config.toml
norm = "rmsnorm"
attn_scale = 0.314
extras = ["a smear gate", "skips across layers", "LayerScale", "capped logits"]
init = "uniform"
init_std_o = 0.00641
batch_tokens = 16384
Each number is 500 + 25 x the weight over its row's rms, rounded and kept within 0 to 999. Layers, rows and columns count from 0. Numbers have three digits each. The size before them is the row's rms in percent of the matrix's.

# layer 5 MLP up, 320x160, rms 0.101, rows 176-216, columns 0-159
101:488526478471517498569467521485516502491457490499555477482488491461482494503514526458517503503559472514498517501489558481530532458483502493518537487534513491515475491512516490453482479547487485479511520496490524506499487507515478580481517520501449486512509542505484486506476459506480510517482514472513512467445481501506465495481471533547485460556542493526457524505502477521481493528528508522548536483519463476475529497490477510521483525536505507503507491516490515480515521490519488
089:505527499564560526480509481499490499497475484493495502504522485505516529520508486469487476497490496482488500519465508465500542509518510451492488479518468519523482506529480531573500504494500495467465519487507534481502561497477488508522498523482486503513514504548539460513437520538483486509502514511513467483491491476433497563535463477536472509441520474501514537470503511485520465480517523534518484507486504478506558493483532485462524529527507533473527483481501517530496484517494488
119:519476444543486433476509513506466502528521499471541493532516485501495541476490467488511491484515479514512547480442507479542518516469492462505513469483515515495524455500535478489510474487475533503506424479504498498463491463509485515485499494460489514545486552487525545525470470466506471494518508455495469438465514525497486484489505517479510487474545539525505476469500519491492455462516511491481487547468497508502511500492490506476498533507517478522509512502510532501518535484501525
096:515464497476488503514533517516538460503515522518502494496505527507516477486505472505519476506547478497503516499452496494504469503468476500482503480557504447496525447497506527495538528551535529469523536496518492558446490510487457510501485514499492528506475483501502548500549490536544460498464540499491533570465509483514489487493482482489548528473479502515484535522499499503496508510480503433481522514511463497487453474472514487507483517488499499553526528494480476484512498503540522
110:476530492484501508508482500500499460502531481486520472533506522514512468554530483534500497521517550527552514516491490521479545503528524543484499505472487484490529477483457509483553468536529520522461463516493553466482482471496488497535490500549485526514495497476465548522497509494493495508450524491505533543507484448504518456506463523509491486498477511467513506531526531508494510490442509528485523549489517506493479479533515514552503472475569525513509507521494498500481496498474473
118:476452472463587512499495479484483483517486494487554493518491486495517525509514515513508466541522506467494495502458509518502494488495452548472500477464521465472464474469536462488536475481558507511527553507521492514529505457471467506496537461489543442495515500518509503494505477490515516500498478535453512508518516450488510500467485520479500481518481507476514496497494537493495486449530519509506517475491499502516575513523506458490492494504528475510502499481501489463482475491496542
091:477496470529508510491480479500490468505521529472440450511544492510492505533506472473519496520472497491481488567475452505510455496467495526484494481538445496474498497515493485484523501512498478521522523458526459462479510492471485516517479493540496452536495513476469487534537518497499493455482514468485527509536500537468489481479523500508507461540516433507516531490545505540554510508514493526475484498510509498491486473493480512508432490496447467493501459528499495512508483507502513
118:507534479489473507502458502478503486513502481532461509488499490487494467485483492502495456496524456479493469530444513452503489490523465480456471482552482499537488492482521460520496460486530517486482470531507511526510480470487473527477470500490491516489503492539519483496493496552487529456469523478540523546510448495528477526474558507494459499465565504519515481499473478500447521453505550485485480518512550529480501521462501510485481500496518483505462490522494483536506476512498492
099:528537523509489550488512492516534533476479513481490526507470508559503501489524498505437496474519489504518527494509518508489539485490537484533521540477548456502501493453498470477527472510493545481508469559519500523477467533511536501480479463530538508516504531571497481469499512477482505525504481489498507532513528539522538488510495477473470498528539475500506521538566486495511483482486486501494499496532514509472471498475500479531532499519496522487507547476492525448509510487528459
107:489528536493514508541487489502467469554525521514520505530515467480508473487512518501505490474457494449505472473517493511504464504527511507500489496524512487463533472507511465530493556521469505537464486494502510523526510465488500529545510542464524433500516521522530543493518556486443513527519513536505517514513432504522453499474521509493520516476498530492492533499481566488497495492494474528484477511487506540470494547459493466540516534501504503487512512491475505474523509504517500
105:484501507535557523521499481493465484469514444453521498486512533458528548523484439508503503524506502543506522488486500532465499502493515509465526518481506503490489485453537516514491484506508511538508511502523491490457498512497531482518503508513541471497513472543491481522476522503470457488531483518497474545474483545473510474451512474476511492474467520529467466460526510448494533481460506515509469504495508488473492509469490491537443554478473513513488515464515529468528487473487487
109:529473510507490522495475468466506490507485494415501475462514513503479461485463525494478516540521490521491497492473492512495519530487543473495472516470464537500465545541498481498463455487490489498511502460506521516512468477490491496515474469506529473497498500494509521494441508525490528523507524524521456542427512506507519524486444522512523518472486518508487585521484491515461476489529488489484526504506505516458538534494501467508513538518513477472533488504493520538494502470491509
098:474509481486470518485467436492492483489498510499506480501459482502521483511512462484501508506474465479487495522530515489535477507534523457534505496539500530545543536505468541516506521508473492536464529503470488497501489451524492535547498489503482559504504509487499509526433507558506508537514492520540536504493522517480523478529465468534488483534458444478539470503516491502465515488516526501452493484521473480510519539496504493516471494521491524499478501452502473530478544501494517
084:502499502517466497510523521498499497522516501527513501505514541558480450499553486494498477485534475549469477482507483500496498495499492482443483530498504492469447491542510521507509509474501475484503490522519470495503501512502509503550479509495563512466496494483509454512475491469525546520482474513503470497532496521507485446517519460508492513505468472495510546546503513485476504473547495565527513449468469478506483533527496457530518486445491500527522475544455479484468474507492480
099:495508529453490510521478529503480522521520496496512511481456495468529527463530472503506509516479522450521470523513523514528481466464500488466542486492484508513510471497448491509523477478484499514504472467489538463504481492514504537499493498520497482511529533493461542508527501477505508500513469463496430495513505508508462497508470496481566513509477520482480504486515544503469511489529520473502426470546458486508521469480453474501477519511555520495526472496531494504449540494469467
096:475458525563509481499528496473502540497488481510454504472501504497495480511446488497509472522484529514527490492516496514487558515460494512490541420528501499542493508500502468472495464529506520518481471496528487512517529536513491490474492480467504542548541512489482455478533474518512468533489492539483490529493479490464495476467446561504528509479522517507513508515496543471477461475490481515510503483519524525537450482499511496530498478477516472498503464506498507504503510522548532
103:517509465509491483542468491518514491488508511438528492531544504461499478475517523484507520492486530533481485531499423529518466474476514483504503497502508450518539506537475511481520506515506517525496489485574438529471534443515522497498500517514503549512468443471490490501498525545525488476509460522541540507507488495481506521512465487457522490501537519487508523498476496530493486521485506525476515497488506455515478509510482511511496526551494539479493488522556518477510511487517507
090:485499515485505522488487481442461519512471462496560476479524464488488515545498503550499526532499500510487476509499497504503463504492542474450530474509502510521521536501482542530525486492466482508522454553565498510469513493503500483507542503485504505495521501534491485507561490533497502499494477468501549571497489506529483479486476490466481476531520537454508477482446531486485496488458459461534529494486477544499483498496524500486488481535491486493508497516535499487506524467502509
087:475524488526510514515495533509510523504483516489478519509491477534471486491473515479476510481482518511513489521480483465533501504517539503476459463489519485511502510484529474530493466515533506570535505494531471545477444515486487478464475465520490525485441526509526520498512472458511526486510524522460515509468486485481528467470485533515510504508510553536523503475504473484481447535494487536511438489539538478525483548489543467467499512485504485531512563505480491469478497504505513
094:508527462486493499526524510474492481488472563499459489517510496561498493509505501516491519503508472494492471521489471526537452521477518522539523495532496511492466515470488524508523488482521536522506511500537518524476527474556478492500440515488531519467524480489458560504529501521496478446524474459524488480496518531514473531510483477529479463512486500501490500468520548510479424491481476487482468463478529500532543513513473492506525525473479518494454526459497508514489474498508503
099:487548507490472546476488523483526528525482491533448530495533467486504514492484524543467483538472535509538528489501494498487521531479572504469499517476513500524480487477506459507515468526522484491529466497484508505495478494515510469478469507503519498479485550457530487492497498510475495536538489546518497515513491540511511505487478510530515487483500479474519517509544539497490537487495508521522495567478502519505454476493536481472507548545540548496456473524545494517464490519521484
103:450553500515494533487517516442500568486513497527538499482468463529513470515491524481499483486486521486510515466485519544512495512450454515494468484548490483490492483513478505449492450499523551518505477528527552542506473499508538487472487495521478515511527521492519511480473503507497504520507505488491513432445547513499507483480510479491558502501503532456479501501567493502491471509495508472494536481492477538487518508487494532506527537473515491502529501508496487506530494531485480
090:489511519559553517484523447492514452508484460475518482532502519517477488515458504536480492520496480502515555516496511463505514470460428462464503500525510515521517504516529478521496498495542520477520475479511508495470489550474502512513497488508526496506447519460521478541499480443522547517524507520516501454467516477511535470478530505498519526520502503528476488490492476504488492535553498492500533486454468486512487488498507466520545472489545524498538488489481501506517493506467485
084:497480490542497515494526482512525506512481504539522492505493445536470493546534492468510488491520463508502475482476531470550498520460488469520504485537533506511502500484504539486468525467506505532512488501563506496482455557485506493514518518487500491522502542521506517512515515497525461506532481500512482480481525521508486579510487463467535507525495459495504490491476546501481510436520483508486480502509467542508532467518460503518504549507479543493494493539481499502484519459530442
088:528504465470452483469536522517493525528490489592470478500458520525507544521551437515473516508526510532529467506520524517479511506523514497484505505483490503512513498499484492537478502529462492503498500469524482521478483492467474472493466488538536507485513495471510506460475504505470520527542497510470491495481525491504495525508471527491505511528490515505494498480524503437483481500475480485528508437520473521479503540534469489521530451468524493481448486453477512506494530534475486
097:501533462498531509490498505513521476516497514507501467544478492531504503523498495555512519505469486547539556538498540538487509528538500504498495497493502448474537479498486489479521545478475500570518527526527493504501462550505497522508510509517479528497463514495494508489497509510475475540460531561517485502526510487485533493569532528500536495500498501507474488506498474509526532490522539486462467521518514520543528479499454507496469526488481462472504489543467500518489546484528490
108:463472494488509489500504492530507502493511460500509473507483447484504497502495506533509497416446508515488491537478520490519491494524466462475547526481514485496484460548482515504508544498494442515490497527528481502514507488439492487496480542506476489504434482473485480515515499506525464513483512527511494488486489505493529480478517536477461513478531529486481524511487489480516486535489546493469479515526502456493506535452478419521497486503493499483458470470482487482496517441525497
108:477456537435463482481472542455524475470534462457530470513452505538516504502538484502511514508503515469541553505486511489512531539495519488542475529498510503484521521487483511485476492456515496508486509471534480510510528485485501513476501513467517498484483539515520492522542538499478476485517514508516485492497528485522525503533529514475516492491464530482509488480504505467481532500511481502481527539449457467492536529481496564492485500466540464463449513496512481477502530511531499
086:461511504527480480519498475504524471514455444492504476502470468491456557500475495537514494537547434513481518481496477502489529511488516529502512507505531560512501506526556495493509500511436507520545494511497533489486546475522531515462518521506495481461502503494526526503490525504470529501526485481493522520463513485483523485503508533459458477463491511487496496489486526513515508459470520499485509495475458513508545500528475492512511515444517483491527474454525529456504502476470461
098:485524489514487512481490469469519497511517465485508493504512472535487476517537490489509521481459472466550526459501543526497540484509585542544506487466541507494477520475520511464500487525547481513479500473487505467492494541504494488517480492514487549507483521501520515464504490509497509497471505499494525487473537461511478510465509527468484495493499525512465471507528475469486580462519508483481514502529489459524459489474479500450520459495491531464519447503525503516532501485525481
088:542469472535548526470543462521498469507496479473518511519519548489482457509464484511458455488524512490476506485507525518474558514498494496510472461479484471511517515518495486484516473500476483533458493455511512515485476490509499554500526501499492524558497546524526479463493506476533522508462489506518514488490469511487491494515538506488500467502519471494497522474542461490482498545490551494513545520520458474454504455514549505483545506502501532499521467484470499502490477529530500
098:472480502532490508543510495513512482528515508522503538513527494470501481500488470460525493515452509471471534470481493461531529506518494499519501536492444516506474491543506516533513512550518486497528475468480490527516484516497520515533493493568517489480510452492477464514492466499490489455520566490537485483495487436465464531475481523512517472522513517523486481519508505511504487512452478500506563493531489503477521488501545473525480479497458506510520525562498486464521507522537500
106:490507511524489507538483512533511535510473520484483493445523524511466460468509491456497480549501551516550483481456507531531499542510486514523490519509439461489485496519511499459513497499536505518469511533521473489505476484469466525539469529527491539508484541495495523492504489501479478472528425523530492474470509518482535475514569530482486487502465510484491486518486538523487516527474473495483493474527495517509505498484498527467479495479452492460471515531543478490489508490508519
102:490504492489494503440509452491526487473504491507495548484485504497485503494472497556504488470549472504558519486491485482561534482509483505488503501499511465495447477509466526505494474468492538478498497506512464465477504486478480492445525499490509498495494503489445461485490526482515513531500502538511495482505477500520487481512510514479521522459450504457438540511501463520467480501506462486517535489515489504550560513489543492543508470516470528488469526535522470470499500488515458
094:489505544532467502503489498455518508481491532499524536485500490484489492527504494499510509510537564487531523567539458538509516522492476488480515465519513495532532440459484533510490509533480474459504489512504449512489477510531486478498514506521540519478515445486476514480478505508519472471516493474514505533498462522481520482497488492515531566462492493498483490506495487499523489478494496477580503514481492512535473485500505555471485481508471502535485458522520449497501472509544501
102:500459485484521527433521498469516454469475503488476505463495491500505502515501474501497523522517545493492509492494452477483502506507525497533501533488492509520514461482511570489515501471521521500501515515497446508436497530470472535483504516484513518478492537486500489486530522484493530486556449454528515534537490527507513505509474487510512493502463501515506523521532521512514503544505467555521484519511534472497477531512527545538520462533487498494515479556496489441511505510456524
105:506532494465498487477490514508521564532493523529516521465510494455515467511483508481487530501511505462489464528510552511562503492485479499470494482535508504509567484494488484497497522525491504505492503491488521478485480560525499553470492501504494498554506502494473518486497465519497493508558450465496504512473534496490515532482488505503501501536479510520454494499493486467462495441507515487516488500499485469494520472509484529503438506554452544504505508578491505514511500492504449
101:540451501510466510497533550477486539497512519547489452481476480520497501506520506491478513527490513540520506475516512522519555519470506482516447524447485517500487482470473518496482530549454508443480478507514529502481497470482488501483445510457467485510480465524486469545522497447517463510461488540489443477542479506499503486479468501495530481510507498492469476514506491502478485485485539519479488488468519504519537539471520506494536517481502510491484494479493492535506535473518466
094:501456501506511482478511501527503488477492552460504494503481488519476499510531459510504482429514458507433498539488475487507538529494491521479494486479534504500487465504456510492548492476500535504463482482512538548502482496523457486480522459530491490461496496499535545517502504511517523518517494523478493533515536486497494524517512459481495489437479503482488506515529470461471534463517506509487482514494507473494477548516504471506455513454483501518521538483472534508457466464461531
106:490533506501538495528531486504460526489471490510485494480510510513509514501504434515511523504494507489501511556479533478485530504464474501519535515509566507499446469470520452529522466488484487512526504522505492476490492454532493477522525482460492506462454533506501523467489514474483488524476527474485481546484517488479495535478534462483539474455506499528503472492521488503526524518531538548522467504573483463515490465504485493531468510493514546528503520522473511486525503470510489
097:495493504480518499457486531477511467531546492507510509489498451517484497512530487464479497496511516521518491510469523458480526507481485509465544530489495502534490499507525513538497554437471494570537464502536512511496489493501480516527533535515555502505490509478485495475496496525461494483469475487512502536479505512484493461448477510530496495488482502514529534500492507517486499494487485517509485489522483502464502450514498476467443517537489469480517584514432504535483471473498503